{
  "n_layer": 12,
  "d_model": 512,
  "n_head": 8,
  "n_kv_head": 8,
  "head_dim": 64,
  "d_mlp": 1728,
  "vocab_size": 16384,
  "activation": "geglu",
  "norm": "rmsnorm",
  "norm_place": "pre",
  "norm_eps": 1e-05,
  "positions": "rope",
  "rope_base": 24600.0,
  "rope_fraction": 1.0,
  "qk_norm": false,
  "attn_scale": 0.125,
  "bias": "none",
  "tie_embeddings": false,
  "parallel_block": false,
  "init": "normal",
  "init_std_qkv": 0.0539,
  "init_std_o": 0.0539,
  "init_std_up": 0.0539,
  "init_std_down": 0.0,
  "optimizer": "adamw",
  "lr": 0.000889,
  "beta1": 0.9,
  "beta2": 0.99,
  "weight_decay": 0.23,
  "lr_head": 0.00594,
  "warmup_steps": 285,
  "schedule": "cos",
  "final_lr_fraction": 0.0,
  "batch_tokens": 65536,
  "seq_len": 2048,
  "doc_mask": false,
  "train_tokens": 631100000,
  "steps": 9630,
  "dataset": "wikipedia_en"
}
Each number is 128 + 32 x the weight over the matrix's rms, rounded and kept within 0 to 255. Layers, rows and columns count from 0. Numbers have three digits each.

# layer 5 attention value, 512x512, rms 0.0531, rows 3-57, columns 128-255
178086069114108121120119082093146120112129118192146145132134175066082174142122145089159137084060104091163149124087145025090097123118185151162160120142130226119094126090126131124099158156141120109120219090115113136116129118133131139149105079137117128092085083134094082090127133156130172160129133176075117127140126128104129127102141201115095126162111164128099145115166137081096108096139
157156128175188169118141164129112144066161197101136147098114140081114093103125115151117146154230114040180130110126133140043131134177174119114087091167155138155169188179139120183082098130133126129135098090134124108122134118120244137158151163136086133182123127162166125158100180183164119167134045219152117115168135210141087085171115100156150139150088133099144104126111110147134160097161
125094164119106101148079120122161113102191102139096116110093141130106097109112174090093149139117138122104143122142115119137100087125200187108148118126115188140110124143121097137159108121130174125147174142087103133125092108177135119154103130074101086154104141165124144136075087085149107058127149106140150135169123093122126105085126153076125117166132148196146135103137148113112121107137
101141055098155089143146101159155121169139088150128068148191099094125135079164170223126129134106119132193136136106143104076149157082056126114134157099184150101113098103102133141199123097107119091138126125153187163142125181128113137103135126122163158140135152143128126152116099144088138109122070154077176152099097043061135115127082161147066193161132144102152127123116119135120194136147
106142130122083172170095127136178112124094103234132155073132036092115144151091076102184104144100087080120065132120109124179103132118080167088049130132157139139136180112141098116120154130141130162129176114069126069096111083116148111131134108177136142172186160151097112133115154091116122111148111139158178176153115125172102194051145126138127127087134146125112135108140123099138142111136
131085139159148163099132160104097144133140108141141221161100101085166143071075225096122155170076084148132100087127124127193113128079148117136087120130120170124164137126096122123085126168098160120118053089123168165131152111080142086108180104158125115094159148168097130124147165130165164034132131103099092116167114156155106151125134148150089103139134111070110075135127128057139062108126
136113133117207086161154133087130131097146061074175098156157208172186110134127155114119069052076102096204133060122157076116146107100145115080102114156120137146126158092106112116104151102114154115152121108119149178149099185142186131127122120128136099162165180117105138125108175177078085102091181090059125108135098105122105105131174168108115070088129134172063119136127081147116144141114
168144069087187183099129128134128131151166176091150136175170135152086119133137115138134136120096119151133101122125134083170123156098092200174115147100142157138126126089155105158088103108133122117145165166145069105109178113130110182222114109219169143103115122135172091138109105072131125077109128124172129115075129099108136123204137099165120154077174145067104198149174159127147160173133
149119150135180193132103151087131079120133094110097172150111146100095188149095113095108116115089208112129121146133123063100136072153131134176145103129171183163091061093162194111130150149136150124105153137145175111124113167143120124152135152134083127136124076133172143124120118156118124155112131126091192145147068136128095140127063155125107114132080173098172150145196130160128119160121
150104167109072151090118117111138087098101143090118105092088051150107174149083184105145093185116160118117111103132119102154105143137094155186241057098111102169140132103134145081142155140140167140077114098069155096084130122116141121136157128128119095174094097159112127137144092127130156172112093145153102084127106209155084162131109133085081112104119123167131153109105042145118074156143
151141098156138129142140138078172131090112068123056145125110164134118137105199176123146086112113130118164100074131074105176083120100131160197102145123121153134063093145134145095158117072046052125132067115180168120115122174089162186161122144131154110087184133108118109121135115079145081130117090161072154172160113063114124030162112174153181135140095158090112110156143110119101114092127
135172178077130128134125123154149165091175157143196149109149146168165130170102116171150082062116123133134141175105116072102123093104121088071139112121064128125164110162092108103160143149070115107103073138135101167135125135189117118086141132149122151132154135157184138112154113157162096106101146094107112135165147103120150141105181135131163071128131101142093115133150143113101112169132
095122103132162164027149150175124123059150178176134174130120170134101114095122110100153141133113154151156102106098134137168101170121062124155183141134062135146131135085100089164101126133138152101139150160121138083116161139118113157150174190088097152146172112128163155104187126082156178074099119152185135132152146083144101126106111124060108134116139121126122196159152159191154144149125
161211204126104193102082147122078125114135132060077058176112077135157127114161170166118136129142177101127081108197109088111109155144075190115141168135148129206147168121172112098124153134112115108182157117066126109128174092160096152158153178116164097124110131098116124197040155115108153166116165191169092125139158095128198087097162101118118140128108076054117100126106092200131132183122
154104170121086162087120159181116148084142125131163195174111081202136091121141144173122119127132123112118145108166119083136142140138132097074190161190140149132126140159095151110136072160157111147132143121118090182086136119134041150074135148129197118106190125130120123164199150165130165130167155110148086091123134165132196130118193119138161121128146121129149152101062162166154110153165
133147120174160145102098163156137137116156138068169093136139138064177146144150109137118136120183096106142107122137202130146109134164099055094131186179114102108130137171109136172129114150178130125141161113113144117135109083169106124149113176114105089119114116144136113158163101152127171128149116144096105121056122127176117105103113161089078092149110091111111159111165097194183177145141
097111090128071142058124102163113138163158114129125126084128128172192155167090134081151096098108094077102084118153159160111117142122096053153144120178105082082165111134108132154099075080176131117132086119127117112088099162179132155134091128128161123113089157120129145141145140125082108122149152163168119080097136147132099219110144112139170125104104120105114123114156152123100127135132
160126142151208147084077124083128148080137220154132176153091132113120133111090130183141110144078156126069187154181152137199096157093123120091138121123102182027062174139122095087120123100156101136141133152128180126098134130101154129113129128110183150168113115185163126176135138105135164110151131116168054155157142122147103099114167118181162118173152185113157170131119113116113090139120
175108068085140067141120093115143100136140101177137121128187124083089151165115092109097146237139108141136140101108199152160124094090161136120115110124135185111105091131186127186154175116092113154129137156132170153120065088159108073150078091161117197196129099173117115141130151158142136097140106155062165187178146100116113123117118168132100128180163101072123210152087210123158126136147
127084061191168113160143116157137126145095115071147143148167112073148095086129120161099094121141083127171138082115152075102123092105143158245102143116156123124107115133111115143124102133136163156130139159167134154113185102135187116148186133127116097106154090123085088199065121144151169126122103137060105192143148055157123151137105137072047111115143102141101127179154127140137113085152
116111150120140152167119137125098156097108098177136069128093107117168117165168146164143113163043147169156109184129114169105123163052108140111132117086155099136091145121171183114116131097154126165171156140126135107090124076066108202116171109158147112147074138176169102174122081156183116129167099122103172142074142150168110108087124112146127133152137122119109093142102130147142123152110
154133084174127133092133145135113135125120119058142137155133144166173145103153152139125112187153109150126123105173059160076113125168198151110156160143065121152160125137129169086129174105146119121154112134096113119073146128151116110152158214112117107187121131116158143129118114089108143131139160101087102155125077089201165095117137115078133123162126129142126129178104115150112098147079
102191099097124168149122149124114108147130157118103165112141137122134158146124130164175074114103165167102116135177136112138108132130140128142056092153149151154137159197137069184122119153199068136135129147182196115109118158109141140138162173116152082091160142131113142094187137150129146169127067052133148085118114095062093084148125066111091144096119094151168144125117160107149136145117
121102126137197115147107186136175110165152120092135166085141097154101156134115091136124157081118131138119093126096087168148141149136125121107180137151110128149122141160110125065061151147153113132086117103084179088130159093122112175127117188154196136139130176105219127108186176125122088123122160121117136110083165120079184116164131106134216088110096136162140147096110111064160059168103
130074090128071164147140133139163129180069123111185182140138179241135115106153178062109076127157157128112103146121092083083146104114172119160149126107142117135147128147070144151111121116153119146130132119166111125121141111117113131180150108108127086120136097098075132125188115163104137148141188125113101157060075095161125118179114145161116095149147149144113150120120150156122148155083
131136150161140109144137122141141166115112174027148126146140112091159111144141111128103135098153080161180154123066126111070126075153140182204093093096128151149193086171162150141117158152125151114163126111123136117118173137167137108023148151126108120169135124093087175174118199160144118146132143153114151133113148126139207107148164095114075102116105145162099125117131127104103179143136
136103113111143078124133126121151135157139084098086105127197156134119116137158178107145125093132144069143106145114103144105056080116171102090145150125108082107124105098155080184142106109110135103117117077084110152143091160133098113122111158130164164109152125126120095092065108096132082104126115117085087145133093064116151079107181158101136148068105141179169131103201170104154171097137
132186165173120135113092083111135063121089161157162161129092114134060084127064130117150155218118124180083143137119116168147068133104085152095171095091148137183125087153167106095196149119122090093112070155063178108050148150086117080116122111130115206179152081140143181150074086111137141141086159090120098137095123099154144060202139101076126159101162144090141113141171204104117098137113
125051066157151122080100085164103146051070122129094125157106146146113108119118143137115129116154123076124134058136131159097073148114174136075137138143100061133087119108096166135123140186107137151182157071094139122130130147153116145081156087079152112106097136159119153117107213139134157068145156187147151109103093138148164194095107143109189112157138213174097100097137120169144106058117
155148127133157119157149120134089122150159192139204194126130090136148075156091089204149135110166086137137141058108112072122112130156109128165120122129137131136089143135131150089162142112113123114121073166152123106156103129110143111138199143104130103098131130169186152203071094148122149121117077126179130104152168131130106087152151131187089099147119068116109109133152112138145088141133
167100172150153131143129128108121163118162145107127128133134133110154161100180108108180157160114139131111177173125165127143152103075118123213094109088117190147134068131127128115131144106182116140134132183119144102115077119111138062132111129124107176103093127076156111106112058120136129121124060129127157195129129101118101154127135131135126134136120141144154155114132126143127110138099
097179046057117182142117091133139147146130108180152153078185122148145121138146150167120079121159088103162145126142085075155098138120175128089146138132087135157147133178070134168192135151123100181130151129114182124131106140137152121094136190121114098120105141160120130088055118172149175077094098172089128120177134171145211129099090127101156134138151119186140140124074102110145041078131
097102120090087087116137130155156128145132119081143138168119156140100127104171167071145077081167142150105104115121080132082157124135134072176110119150165161137137098149119159147118109149109132135163118149126175135109124125116084181153039137137134172167131076087108198156216156122132156131094095158157080155116170095081136101196155135126097192087130133109170195137098138149168148143135
112057122092071111118123054100137158159094085126083131103114149149145179110114195122112124111134128144107125169153132117216151131113148134097136096124118104141062098109058138078130156116116104081188138125126140169130063082134108169158119100130151168119111177114133154150140085144190146179110082132136158092131130138166105163171107137140131197130161113110142113107077096160092104140126
126150108171163073170084120172140115110122146112131088149165179162169174123161125173137120102043168174147113104172116049089147104169117172160162113117143131089153096121102127142100115135181160147121147141143113142126148136135177144086159094101140055127113075083162160172077108091110112088127075108141146071144117111081149068105157118117155155146117184120106094156115098161070146099102
145116104149165046117077118152105164069144063176123120111087125168182161114078118166153185166068089065173167095125147150101132132056184092050077097132109069095094094116138118135169123169060050100133110147154103154127117121130080133096128082150121153069136129229095110115135137120122167127175101138110160130091096095124173183120162133111126160111125114196102128099129142121106171146094
127050113137176076123109107120140144108193133108119113161175120086143113128208074173112150101101089158112113151090123130106115071122143145135125172123144077098135080135055224131103100111106118087149093152158121159170096104085102137116096142148173107139176062147113127160126099089118072103138087131105167134153090095095110144169161128135127147159120168125157141103123142107135162158160
153135090199176139158150137060110104029031203154093153172099169157109112100180147149182158168076170149161138149135089126174135119149077141117121099102147223117124141088130121114046162128128118117115119134119193132096143141132150115131156128143102102116123081121059127087130111121099117105140145096090168098173097115164117114116111107124113145114112138190150139178082167109122069117095
161123068158138197146131130148120154099104146084065115134140157072097134135187118146118135087088111166089083068158139154093094114129084158192218168109152124134088081145070141123130154144112093101147123105103079109114113112117144123156112113101178139123174095080171119157107097116149142088121074158102218142184107117110112161120138155182207143193111145125157071145168142164109157140156
136081172139105102139100118142142127144163120106129121155140139153172077147189124106139098124186105088117165075126156112086141037148131097194167110170105063179125106136089104199099118119140086108118177147182155160112092175165172119165168099115074172133109086133124129057127104081156144118116145085110159146145156135126140122095129090118144142134100137180096197156156080152122134123147
164151100122118148109140113124143147147078117077146157108136146121112157135109119157131105075138105149103099127085129100193171114128115111102134156044098171129088153097118126172176082170070119136117158144075163113097116121116116169223137107144072097184111135156097133096151085119126155106114146061154134188096129098163127151142097191152108128136141107097145169134163131141170103110085
189155131077106120135095080081122166159168076080170110151186090171171113125108085157133160196127118144179185131097229109103132090119108119104127101114107131177201086158189128139085152150098127144191103145119138099121161074108069136033152142145092193137074146147127143174143058148120121119223110123146104150066153104125130093172164098104123162096117120125121119090130126120126170191141
091104147182137088123143161116115113170079084088167128130121174081125115124066145132153170132090058175121133098060154142160192087117170117137115125140178136062107103110105108166156122100133116146157162128170099127074136099114108133117165144102127119102139151078115106075149129159105184109145137103148175067128121096101102147148131092143092147169117153117096165105135143114103158173100
146131122154159139137137119128127141084204171173142144105148129134115122135093057138152118124091105104162133086168148149133138140092132153086148104152103128117178193084167082071147114116117116101139130151095152086131187158159132112122136077143136136113112168190166082141091190102042138141158119110136115154193099155130183104096166113114154085070108152156092084119103093152132094086140
131147115193182144121106140130152123066079125058146093181150173101118115122157128129125130120144139121117127102142089164095133162042110130135111142084135104131095110161137138104168075125168158127142057063134089155102130089098125160116181122064161113070123187121153123160174110130109115143135148085154115169046140132160120162205081107154149078150118107074105071140129100147130139108066
106112133123113166155120136144169121244003175123139161094165088049152122126073104123156147067129121128164086081120051124115110128141104122135174106134130141175113100123101123096105124132164137110118193116090114091166133127115102120140112137135158089144114165143142110128130128095179165166128128141153156083130134111141141084105121137134145079119125096086160108142120119117127151096111
196120165157159143099107128167062069177160132089131154172116159135102121091151206171126116098142109169101100146202127151142119233109113092114166154090181145074133191164130087137129124119222152140158120148088113047111128146125088071187151140118142129124144124102117139183192184154130109110175144149110095140150165160114148083140080153175185102148143118022105051130129145138099112072127
125040135123185130158114113128179057036096211105129166125144085098087143166135158090114155130110120100164097128145140133159132137175127042121145122144128096117114201143074095126164115102114144109058114147101152157150136139109177144097115134150151136192157126156133166116157140106183156138145122129178071100154108116133107097181157090121121115075172114076129141098092081138092177122155
170197161104151079114116123106137113146194100089179129157172124148169077122109130183113119152131116156116106077122151139167150127124072091133168137133101101176169067159146084170135128105124096151139082110187131109133141101193079119111115135157101085098129104134129121188094097127138120091082089119169120141076141132157108163105108115104144136155116118107092095133152127153110109180077
095157075170138125155118107151115149131066087126147104128106047091092124162192101056133117179133146107137122095107113101171143061135083184174115113079173158179043118123159059199120186179071134103101106130106124129130117078128194103155138135129126111144158091099106170086128140107081148128111119118168160163091100034113119112134117123096086162112108102110135226176157116145146148087117
094172103088157055076133136057097096103110106128138157160127117197001092102145152133135123172119134166113147139104158123112157131103188088103126135105122077082133131152144110116177115143088102123058114136093167172099122096131097133046128097149142142072154143078127143093144102148093094097133158157145163164184193140104176237127142075106115102134087174188101133104158143101145128147126
105152163175158118125117131148120149177172074107131160134122157160079134091046200102100140107162064090130149143080145119123046112208139130096162110121094180159158181113102126124099141132094159097153115117117080114143112119133119123138091100123133109121151113116111155155094164179136120117076108088089159105131139116129073118136154111080077121156140093146118160131084128131116105114142
125173146168110126173118123183154128116172134124095120106098147180127114140161073140158158116170127103106130152137160140138143156133111106058081101150084141068110105147086170225124141103145151108165106139168144114112119181153107067114081166170095141198120126065142125184174161105110143212099087095132113145132126156139075126049134108141108108117167147131113089117121152175127128135128
114134105121134141129119139112079117155104124113122035113080181175137099144112138161135139105149129130082109144143094111115080138123121119118141176097183080130166124122066154071159112114177156103153073120190121093152109136157146103127144159069207109063140156070092098188135135120137069089110116126086096100108108153132142148074116093106157076132113146158114111103122134150117132129147
129165131155151091148121117135139134169051072168163134108128108112158121108107093177119120133092085043183133150156116116075136115127198151129092127158137112156181156138131053136148151103117123105094114132107109149118142145152124155054147152158131081143180144107163091126074127123123127165153145141016144068070120115123139130046155141156118129088154156150117091091140175161079155071101
# layer 5 attention output (transposed), 512x512, rms 0.0522, rows 3-56, columns 128-255
054087113116175095116154142136113131107118097115139139108105097110126141109165079094140123090144128205132118137130122093121151090165097101207121151135088163141101054152168132148098127095130121172083155106160121107149127166139156083137165149117111138084165093191106139090141128132087125106136100129135152149087153190105146172138126123113136116151175153097079103192148152120090106129092
183112158146152080069115171100163135101102104087154159116070126122090121169179133089194172155121153143173127179115160151107103208151089110080127114136045121085142115124172099134076104134040212102125107181094147151145155094083126083094105070128164107171145089172094128129175105126112114146156142099120162114134158065045119092119118114113154157176145119096142102144066151140096124168121
143148136159158158173132134140196163147139152146131132114133086138119063104217090086181131098142124124203129122136132101117173093145135102093100125105117086116066086103134106078146134107157182143162122152033150095163123199139122164140147120096155158070074108119150172137134144130133127137107110104110127122142107120089122186134125147157127118165126147080175160123078129095151119147134
055123089129114094127112100176139103119147140150102081128202105100156155162109112158061119078134131114105114115114124130168113126175145155122145167058156108061117130127156159099123156107194093132070140130116100135068087163154075102119126202101072116079114152146172114159130122207132111168089138125150123151070158136157114114137141147172077127153101164149076105145150106147169182127050
128202185107150120075118136138061158121125132111084138177145079094064077105098116105146058158124176156121178103116122124111114127086139110157107121061099113119078167051144081175119120142144162115115126116171089079214140146063059152105128112114188076081041110153170202166173146081154120111100131064118049152132093135106179140126065113146164083045128172095124125090152138106122136123142
137155141096079132124090162117124186145120127148088113114150096102145115140091151113118100113114088136144147108129168138103104112105113191120132131149102168166132060134111086129095203128069093167079145149127125121149113161104077110144115137135126082134163160152114122135137136101139106063148140038098155158116093074094123130093093112115142131160099138148129121154065062102178069089134
091132110120114127119140106093137199159119135105135079126116150110122140091143105115111112125116094116163140151092139196172171208157131098143162144064124107150109141121077150134112152139148157142109132179135019073088099126216176165157153118145133090139129081118126146096147107149153136091152096152118112168168128149132088146180143158058107164157111152142158086182136127128122109113096
120103120113126129156121133073167148147079095144113153130144135122102170117085195141119075162129118144128172113183123100195081185149086097086148143097114131093076131165166116152155119127110105160189127145144193187140103168102105104174131170137158110132142168132171145136105209131159104143122153117150112075153110041118110117100130140085138147116058134146167126063149184157139122078157
154129082095157128130105134033130138108140179065136142127206185117112134101180122127121101138160151137109131149151156160124170101155181134172138109139060144148087100132144061091174097101135080144156113119128188143144149145094157135164160154100116078162122150091113086126141082149095105198146130171162118111163148124124137143134146154093068127144083135127193156125118158095111140090122
159138172140121207194134097134132117100157127172115160138132084116142184123116153140086157073116150082078133188174154093088122161187122175108109063149096160169148088101145096155147095116117138139157088106100150124151203104102108192147088127126152165106158109109111115121099165121153109132176146060105194134093128103165131036133062145165126104109113106104147117118131115178150155181105
077137142131124115126043172099125114072122166146115184142142132106071136098137139131147140219132104156102175111142119213145116121158079180110134139081133101087088055222097203142203161104131132122078155123127172120107195147125089089104159135188064196133079101133109093104119154110113220123113136164145172162107111089156173198153158123161111110185076093153082122204131147146142088145103
141083070154115137133169118102094069175116168104101099136132101088131155108131112151117124156090133122081162141133174120123145149141211114113132148109137119142143169110106169114047131141127140176117128185123101122067074109203146097142121095112050129146076119131182139123160128123123113059134098112148184109117143165120181107179084104147153080091107165130117169071125138120154172080090
126126057119125166161129147142063125153129060151089120096155108136090181095144165129080091102113141152134142119211171143108089104126097140141144122135108123130111048171157150148148154140095127130141149123145203139109141142149120162095110079071197133137111131134174118131082096166161126084147158152153139123120096121105128120107110133113183173139122150107105129091200103146177154176141
169163118072131163174129105121112121124120117079118137104111156138161102135104143129139076131123143155098129108108095121135109147184142105154147094121121141118118116030203091192085108082148144080109105133138140108141105111095140176102108161076085166120154176114170122093130187137210135140166145173113133140095172128137200129159074118153156092118066116149197108070115139162079182116137
090123091162155135121159140140085097128114133171100131143095195111078113118132107118127104114101154103132131118121086147137114122095126162161089136144165155139159148148145111110133212096122087052121138163099101117161026123127184140093104173158144109147091142096125160095122145100202160092160197127148123092154173107092125085178081102156162135133134126123101128117134196099094164093139
091105135106118183134119143170107124176098099087140128098116143161160150148159111098029132073036171155075129180133122184123110085074171150125129125069098124129195128115138107133132109150130102160113144120141131127113102152143199139124135102107188114130127116117113124157119129168100124118191116134074148132078092139121058168143146086104090107140091101106125136190140063174154146116153
204102102113153190079119080150162143127076144089130099127179121111125143135144126174110154155097064107114142124155147127178138124080122155114097140131124126152132145141098124184159126139115149081106159105125146170119110084115147164103135070158137105115127144100151136082132125169161122135098100134135085154113109148157081072134140150067143118100158104123145146107161162129126130167130
120055115130141068110127130113174155092159094181138126152100110092112140098103152144128154088153154138178115072116138080083106166186122103156129143154139098096106127085123073152146131159103114138097082118083161148103101118092120092096094152139119087127212158051179140125114139148153189145212190121214211158107105120115178147142167074111126082130170143121091094057127168079097062134164
092135117101137163077146117123128217056140139137130157168127119123138129123086120109116117092172154138089130121198091141190170130084114101131145175119137106133126184086135132176134130120213114120047134060148141127147210151125061086158149151050155112112090141174153163124119143173128151123138130090166095133102128134133162146088141069169104074143108166137138135108177141114127175121100
126145178142093135115117146101089093096196127133083104100149120109113167162125146153067108099134189122103116128104130207168102140125202144114119098129122090081127122112104140053106105128127123126099154092120111076111072191162167071156130124108130156125170127109168156184120119159092098120077084095112143165145075109143190113144149119114107103159114133133149118166151080114119136120131
112102067128104102131161092135126107096121133114072080072138109074154156127095116097062081101129132161119130104099104146142154177153079099122135104091115182122156181124164087096108132077164152060070104135111115116106023171139147104109135193146119136134133162101101143140148166172097216165100108205145109131072165097188158127129163132170121093106094132103148132075113132141126098086175
108161155135146116118102142068128135086101141050119095128144145161199170111107124119142165176142197171111082127100170156129124108141098117127096123141162144159154122139108104103135136152123106148143087110144144189119148157146121139084164176137095120113091071081125108082186143114194096145122163138099139089137114136156155120136140087123050183123143097134125096125140136170122118200144
109123121184159047157119161144128109123113127167149158179123159148141139040130056095155155106136174158149152097164134113153157085087123146113083129116056138125136157191102156109122113142127133108127101169122154148149105168087195111146095116145125108189186159119086132139105086139108140126138092136098099076122166153105153105090108094111129146061123151125103156151108076147087084130152
113135120143133080149122180108146136088085104091139075158135115148099126113185072094148205184158170067170113126056159087101117108132113100142159136103076138125151150140113219112073109095117177185162083196092131102104069128068147128072086102115109118127183174110091087102117109067165189075134165130167131102168126096110105118092111110096100089183119192143109120197071116131107096119155
006132119141129104123159176128156076109111110090153120109129108149156186135155105102099157104129115167119120143141161124126135122124151167161137126155114144107180088133144141096121103069102126210143127147126106144168121075123184187168159098061129162137114108123181093150122029122143136172110105141145144079195173176141111146103204146120091163118145141115104129131119135121154096085099
136108173102131178137135140096136143147156076125100100112150123106198144187146169098102142123155119110120151162110125156086102069094124135080178094135145121187128142146098145109101113146183133127153156141068078104180051154118134159097123149122128152140148164149094094181165088109097134150054144098158141155129124135105114078145152076085131194075130206194097106151073069089130150116147
134179100153143162173133178113160160102129167147137071109116095151075139101178100137090156099092080147090136095147122122167129125149140110124123150102200123139058113178118143103126139131131143149114142165066130081123136177152124124163228133135165122117157172076163111129094152116160092119117102125108187138155141168151157220173072129184112120164111114135130148189130103130176087100092
126125148108117182128089130060160131108111122121133113138115136142136113046104248131115108143140150097168134102158124046091053162103142157132122130130159151185142143095122127152141082167141184150109127120104125191177162116105111151174120163130137177163097113093090131116116150124181092108104146120149159146091128103150222123097117138121134211117110170135115100098102123100125105179094
160135116091069122140125132145151145114074154160138172132142200127111141110111176067093106111038108116097143144110130139058096104128119125166122130121179100160153082119125093098172165110126130149084095078171131087155098097120104107109180152165160104163147104133148090118175157097132142117148130119146151205100106105152136110195120068170114071138139101154161154090166134109144092137124
122095116154090083075162116126133143158148105171117130108141148112080160139115122189195100145121130127105125095086216078121128140162189082140114130171135117102167164099133121197103199196127151146108125174182148141140144104165122111128037124114098123125178091117177126097134078157144122103185174099113191119102137135042120120133109111070157197118136123117184146156144132130072126133074
085100140116141131113122134110117150176111146116118107093136120127122116158121157165167106112176130133091127129138124118101090169171143118130148075164126181130115135138092079115135081103154113188150154113131127190097187149167120125087119160137121133146159106127121119137140149092101140134140183133149147078117096182131110123144133106140118132109119061130169144203106134075112108131132
115143159158152153136161119109082145136157176171153162167125143144151102124134142095084113097124180141100071130163197118114168115060186102130122183083132121141079173135103094159098170091162135140087118102155101087133122112186115100126144139125111091087082094182109153102150158135128157168092087114107134198089133110125194118123116093193105117143159124103104115171163127181083125107147
050103091113112176110182146129170116092114053107182136152077126173123149117179083081187133132174069133104156131179091092230120102109071108126144124144115125068148093108126171133169091069120161183121129102049139118136148132139165155197113139101218157139138141165129131096110136156098127103142083140125193125149117158120111165102073170145146095157107156087059118094097142143122174098134
096164111084112099120167138188131141107107165139169179173150100139170139119092138116137126114152106139098097108121148159104133058095097156176130202146154163116166098125126087091184103114136119162087159035113113106109142129126132083119110161151093113134125222100118109070124147103114189155178105112114182056144141144203133098125155082224126061186125145145150174039120068113085179080107
156127075168161063172138119027185156140159167185124088095143106131080167151149120109098117084109153050160171161118157138153176154254186127122142115141080112126116147122118156074145132151122124114212031143096115140115099145167089129184130118210087092127161140134149176153175042186109146211139118124125119137178125131188052100146121104091128103113148133091148128101126144110115115080100
135094100085141127069174060125081177169124143124080113175170034055151204125140145136128121116081124155127109166136176071127129116151177093112118165092122120160142195114077155134102131133122108091155130096194130085142090084120137110091181136135099160117054093090149163072108164119157105114122158116093124136039132157129120123193213130125164124126136064117101167083162148124140137077049
081083178092132089060132175113138159088097146123125128097121139112107144140110139159099145128137062114123130146127119185174120168139134059171118165104107064098138159129099113104153102110130039154164129158088127100039070134142109115117158079139127154126090162132134110193144148204119159161109124165132134158160122181071145133160138115101136087194124107067112126152131128133131124083122
089080154134181093109147129071169147120131058174089110138091043106139129127079143093161165097127153113169125143117106112088120117162127133146089100188072157153109068105163110126132103090154121106065126140112184150141152118109117088094139141153091069140150067124086153134114076121140110082133111119105123072175105177144142173142167134091122177174170126136132094156135122171140079178157
081110164171133134072126121122169123135087120144165150081120113095055146153101160165109101154154118108127078085057124181109112151242134160108136143172167065096087095136136095088119115129184093120084181141127153166084148178136084130111128184118124128129119148109186156139142124143069094171097100139118164154115096096068098092155110033106140128206123098091136119128159154098155144115158
151095107111150090172065164113151108138099115147074189161166139152122149162149166169133129109068093113116071158175127107152160180120119117093092101172144118091099183235110131090111097124150105132186126118095148134089203155181186085118145087102077163097094074144126115094143134095154111110138134175125205137148155191099140113171108141041182091109110098105084155150176120121093108162109
072169078167157094145158094131158065134159123186139138143160134117109104113109083107082129134136185162134097121166141117178129079110167142154155137088129123101177084180138137130146183110103175167138177062124143163129116172102070109172061153102168134121083140162142130188097111145150109133146104095117126122115126125162158165128142108113122072119099155162126169119141166114140173103116
137118076128135145075154103109113180098138183096226163113098090114234119121105167132141209118139133134090115140138111142144108097123110108103131165112117175198126216118104162133103138147124139131102143096199062157158125083145187174164109111135129155113149178104127126075204201093090124103106142077135136125083184157140144089144101124171145112095083179139132131161123101153095174138102
139129081133167064104171122087113142085152090163117156145151113166164130172142120188114105086153101139150147087116125080197101033144104098149148134145182141111114131163099182148093078092110103078128091165183129130112113122160110107172156141126103079157164150129183088155105080115168085109174139034051150074132095153146057149160236112132130149092149129222106136166145082093127099076078
147152129135095096091159080093103162091124152108121116110104092067085119045183137156144180112067203104178190111132155079098076192145152093159085095090138148130095143080127058165071153116124140106146074144131117106102128173148126134125165159175084106114198059118155155122118118112210154101135123125166130164125099069105210111168144078100151153065110125133193140098148151171101086153147
077099111111078108121062108154077105104080106176114129099105113087154146126103152158053104093113113088101173166105136136065087118144137153129129121175143136133164075129085136084114158171129134114137126190117146132104099116117155156116142168168126135170141187114099136151098079134130122076169141104156108141081131061148122111069234129116081153111084155116121171077085140119125113105146
151161152112127088160091125113134078094053093139133141098073084140091081133161106094135130182166133122144149104081133119124134105136167083137160156115101145110129100095217188152125136159121160164108171154092130121194135125075069130098107107118145128118149098125154147163134081131111115149139092148134086153163102112124110160118075117072186119082151192154115162110141144138140103123144
132158133145099114087145164195116100094145148142099166123128119086110149147136144159094098112148162138137095120120132150104143155150108160151156132074067064096100122065144065133144142090120143106210105117128110144145142198142097143152106131105162093087154110131182074123098122195120134197155146119147143175154173045083129158084128074112166056134098110115143136071092176113137135122145
161149139144136093143131180147131118125115118102173112140143137099070158080120141120105161124140086150161158151105106126128121155135150133106099100135178152077114104102148139109076136137089111132168110156142160126159119151132135114150079081097126053137113104112141186125135143105155162118150107154137151150120151120080098045084040138079161144154115125065160142098062139134088123153116
115099115159121173098114083133165140118120160094104095123173128141229147163099134124090139117169143092121155117159154087190118087079144082109115118133199085163144196147064200170116136136100120057134149108163160108127125112201138079108128180095082174111104094138133110082163195111112144135133155099071128132091103140130161122153163119059159149094076144166166173125146152160137134115105
112141126089152102147081151097139096114152045101096160135099139160124132087160121127124083087111152140166101141143124127116155065145172113094119143129181144151083200148143173134114125105144090138126134139152159143150169158075089123115105184119128083083100151133144112174122136047171121142167147076108146094125173151150110155106133191089105100093106136159116103169149083141104136132143
085162108144150172129138122136093142094150172132141098174148118090168151110167152136102160158114077096052158160094109091152112099045158103138132160143198111207158174181080172101052093164172107113093128085155131133144133121153125104169196176145106104158078149176122164034113105058150119037077146121122103156125150108117159128135169147176080136121114125184121123120157178089127112097114
147168180094097158153175136123135156178135173139166099148143148138184063131124141137120143152173176066096123117109154128166183090080143153126120185070154101120129067088117054126124064187159153171174154124141100127118163150099162215183153147134153153035127110130192185148069155142137108091155171079100136119162098144069112159093140093136167130129108088120178073094154111100133134122155
107099135146130124047136118158091098110070096046140158110115137156171103150097139085141097138082093110177160126129113157127171139089123154168167114173106092145160108147174126115167166170161133112120156132152101120112144136152091148093124152090115160117125128118093140115135112114085165155153138236151137158192157160167154133095106119115148137104170165177060057134069159131095184126158
121125179134115124145113098189152091121090101200099084078081120094127121170137127113079116116158160059175139110090112120092087190146154178130193113116118078116128191136098161125107143112121153112161106153095082141062106107085091138145110124148148128119123125110163129132109109156092144120127156104130130137148105111177158159129123129118156118123134081151094068098144164089125163085151